Part of a small language model's weights.
Architecture: LayerNorm before each block, learned positions.
Training: a variant of SOAP for these matrices, 4068 steps.
Each number is 50 + 10 x the weight over its row's rms, rounded and kept within 0 to 99. Layers, rows and columns count from 0. The size before them is the row's rms in percent of the matrix's.

# down: layer 5 MLP down (transposed), 576x192, rms 0.192, rows 484-497, columns 96-143
# up: layer 5 MLP up, 576x192, rms 0.183, rows 485-498, columns 96-143
down484 096:49 54 42 39 30 42 49 59 46 54 38 35 62 49 57 47 47 59 39 53 64 45 44 54 64 49 64 63 40 68 62 38 47 58 44 43 56 44 59 32 60 45 56 53 35 37 35 37
up485 109:44 35 42 31 51 46 60 27 39 54 81 50 45 42 56 41 41 52 50 50 50 32 73 47 45 53 43 68 40 52 34 56 40 47 44 46 26 48 54 59 52 41 56 42 57 47 38 38
down485 103:39 53 60 46 44 40 49 57 35 48 44 68 60 52 35 46 72 60 49 57 36 51 55 46 43 69 58 54 36 53 64 45 29 43 44 57 38 58 29 61 53 51 34 37 50 38 36 43
up486 099:44 56 44 51 51 68 53 63 58 55 63 38 47 64 50 44 46 51 35 52 35 49 53 60 40 70 35 46 23 47 61 63 58 54 47 46 49 47 53 43 56 46 59 72 58 37 66 51
down486 096:55 40 42 58 48 51 53 35 58 46 49 48 59 53 70 45 43 59 54 58 53 46 48 50 39 44 42 33 53 68 34 45 53 42 31 53 68 37 58 61 46 54 48 33 67 37 40 71
up487 103:61 50 57 57 46 50 23 52 51 55 60 56 50 56 52 49 41 46 46 56 48 56 50 56 40 61 52 59 56 48 57 40 59 46 61 59 53 63 63 50 49 57 49 45 64 54 50 46
down487 112:59 53 45 44 51 50 38 45 46 56 67 52 36 63 49 75 44 59 57 55 59 71 40 52 33 38 40 63 39 50 41 54 40 61 46 62 53 41 43 52 68 47 58 37 46 47 54 34
up488 100:46 44 60 49 47 50 41 43 47 42 67 69 55 75 46 62 45 69 50 41 42 59 49 34 52 50 25 60 43 55 50 50 80 56 55 50 52 32 49 37 53 48 41 48 43 42 31 32
down488 096:55 28 67 49 53 57 51 38 57 56 51 58 64 65 45 55 59 47 27 59 47 45 42 63 41 57 49 23 56 52 35 50 33 50 54 44 74 49 49 49 40 55 45 44 46 59 44 55
up489 099:37 53 59 48 41 49 52 42 68 53 51 56 44 54 46 48 68 67 33 63 54 59 64 46 36 50 39 47 56 44 60 54 40 51 52 53 35 53 63 66 48 65 63 55 54 40 48 49
down489 083:55 46 52 42 54 46 39 53 53 52 48 43 72 48 49 56 56 39 52 53 33 48 36 48 49 59 32 56 71 48 51 56 59 47 45 32 62 58 52 41 54 30 65 54 54 61 39 35
up490 106:54 42 43 51 47 51 39 31 62 52 56 56 46 48 60 51 42 35 54 63 49 44 53 36 51 39 45 31 37 43 46 63 81 36 49 29 36 49 42 64 54 43 43 69 55 52 51 41
down490 100:60 45 50 46 59 52 32 50 51 56 60 48 46 42 44 52 64 56 53 38 51 53 44 51 40 53 57 55 65 50 39 50 52 43 41 61 39 60 54 49 43 43 52 19 38 53 74 53
up491 094:42 41 35 36 49 47 48 42 66 61 55 38 41 40 33 57 22 57 41 73 39 61 51 55 36 46 66 56 54 56 53 49 63 57 60 51 48 61 57 56 23 62 66 78 29 42 50 61
down491 095:44 56 48 47 43 65 50 52 55 47 59 51 42 55 79 38 50 42 54 50 43 57 61 55 49 46 47 44 34 48 42 77 49 58 44 41 50 53 39 51 55 78 55 56 55 61 32 52
up492 098:42 36 46 40 48 59 53 52 57 47 57 54 39 62 35 27 58 39 46 51 73 65 64 65 74 39 47 52 52 47 58 31 68 55 54 41 46 53 50 47 36 33 53 61 50 64 54 35
down492 100:52 43 42 58 20 53 60 49 63 80 43 44 68 46 48 71 49 62 57 44 56 52 38 41 55 50 55 49 56 45 38 45 47 36 61 56 41 36 56 38 73 52 37 48 43 44 34 62
up493 096:39 62 38 48 66 45 49 40 57 48 56 72 58 64 52 47 62 32 43 49 38 47 51 34 48 56 50 61 66 52 46 47 45 49 50 50 45 49 59 57 48 22 54 50 33 51 43 61
down493 100:68 40 40 43 57 50 65 45 60 31 48 46 56 75 43 55 32 55 56 31 53 35 52 59 56 27 71 47 60 59 47 45 43 42 60 62 55 63 56 52 50 51 49 59 29 46 58 60
up494 098:41 55 68 44 51 56 46 34 59 42 51 37 61 50 53 54 60 60 47 50 44 40 61 52 48 43 62 47 44 48 33 52 39 33 47 38 41 44 48 58 37 41 37 57 57 36 74 56
down494 094:43 63 48 52 40 38 52 36 56 38 41 51 27 50 42 44 49 40 63 65 53 43 45 65 42 47 75 59 49 36 56 47 56 50 55 61 33 52 32 32 41 54 65 44 37 38 34 46
up495 108:45 50 49 45 41 45 53 53 58 55 33 58 71 50 51 46 60 35 60 68 50 40 64 64 65 75 41 55 60 51 40 63 44 31 48 42 41 66 35 55 51 63 34 38 33 40 51 48
down495 108:47 53 40 24 45 45 59 46 57 42 54 51 38 31 52 46 37 49 22 43 54 48 61 45 52 56 52 36 42 57 38 40 69 44 46 38 52 53 53 48 39 47 49 48 57 48 62 52
up496 106:52 48 46 35 40 74 40 55 55 56 69 62 30 47 50 56 65 44 58 46 47 52 29 48 28 45 60 55 32 39 38 50 49 44 41 55 34 42 44 49 50 45 64 57 68 49 47 43
down496 107:60 51 58 35 56 41 52 56 46 56 46 40 60 42 39 34 72 68 53 43 28 49 70 67 49 33 45 58 31 61 46 51 52 59 54 49 50 41 57 56 55 55 56 39 72 57 27 47
up497 104:58 36 60 45 42 64 49 55 63 37 58 33 48 61 60 69 50 63 50 68 45 53 55 55 61 49 52 50 64 49 49 48 52 58 66 62 30 46 17 44 48 50 54 62 33 36 52 50
down497 107:44 53 48 35 56 54 20 39 44 66 56 28 44 56 65 58 40 37 33 48 52 26 56 43 41 52 25 49 50 39 46 56 48 62 49 55 42 34 51 58 59 41 55 50 63 61 54 55
up498 105:42 52 63 46 59 52 60 40 39 61 66 45 55 58 52 59 54 62 53 50 48 58 33 57 54 26 49 54 59 47 58 43 57 40 44 48 46 42 39 30 38 40 56 49 48 54 36 64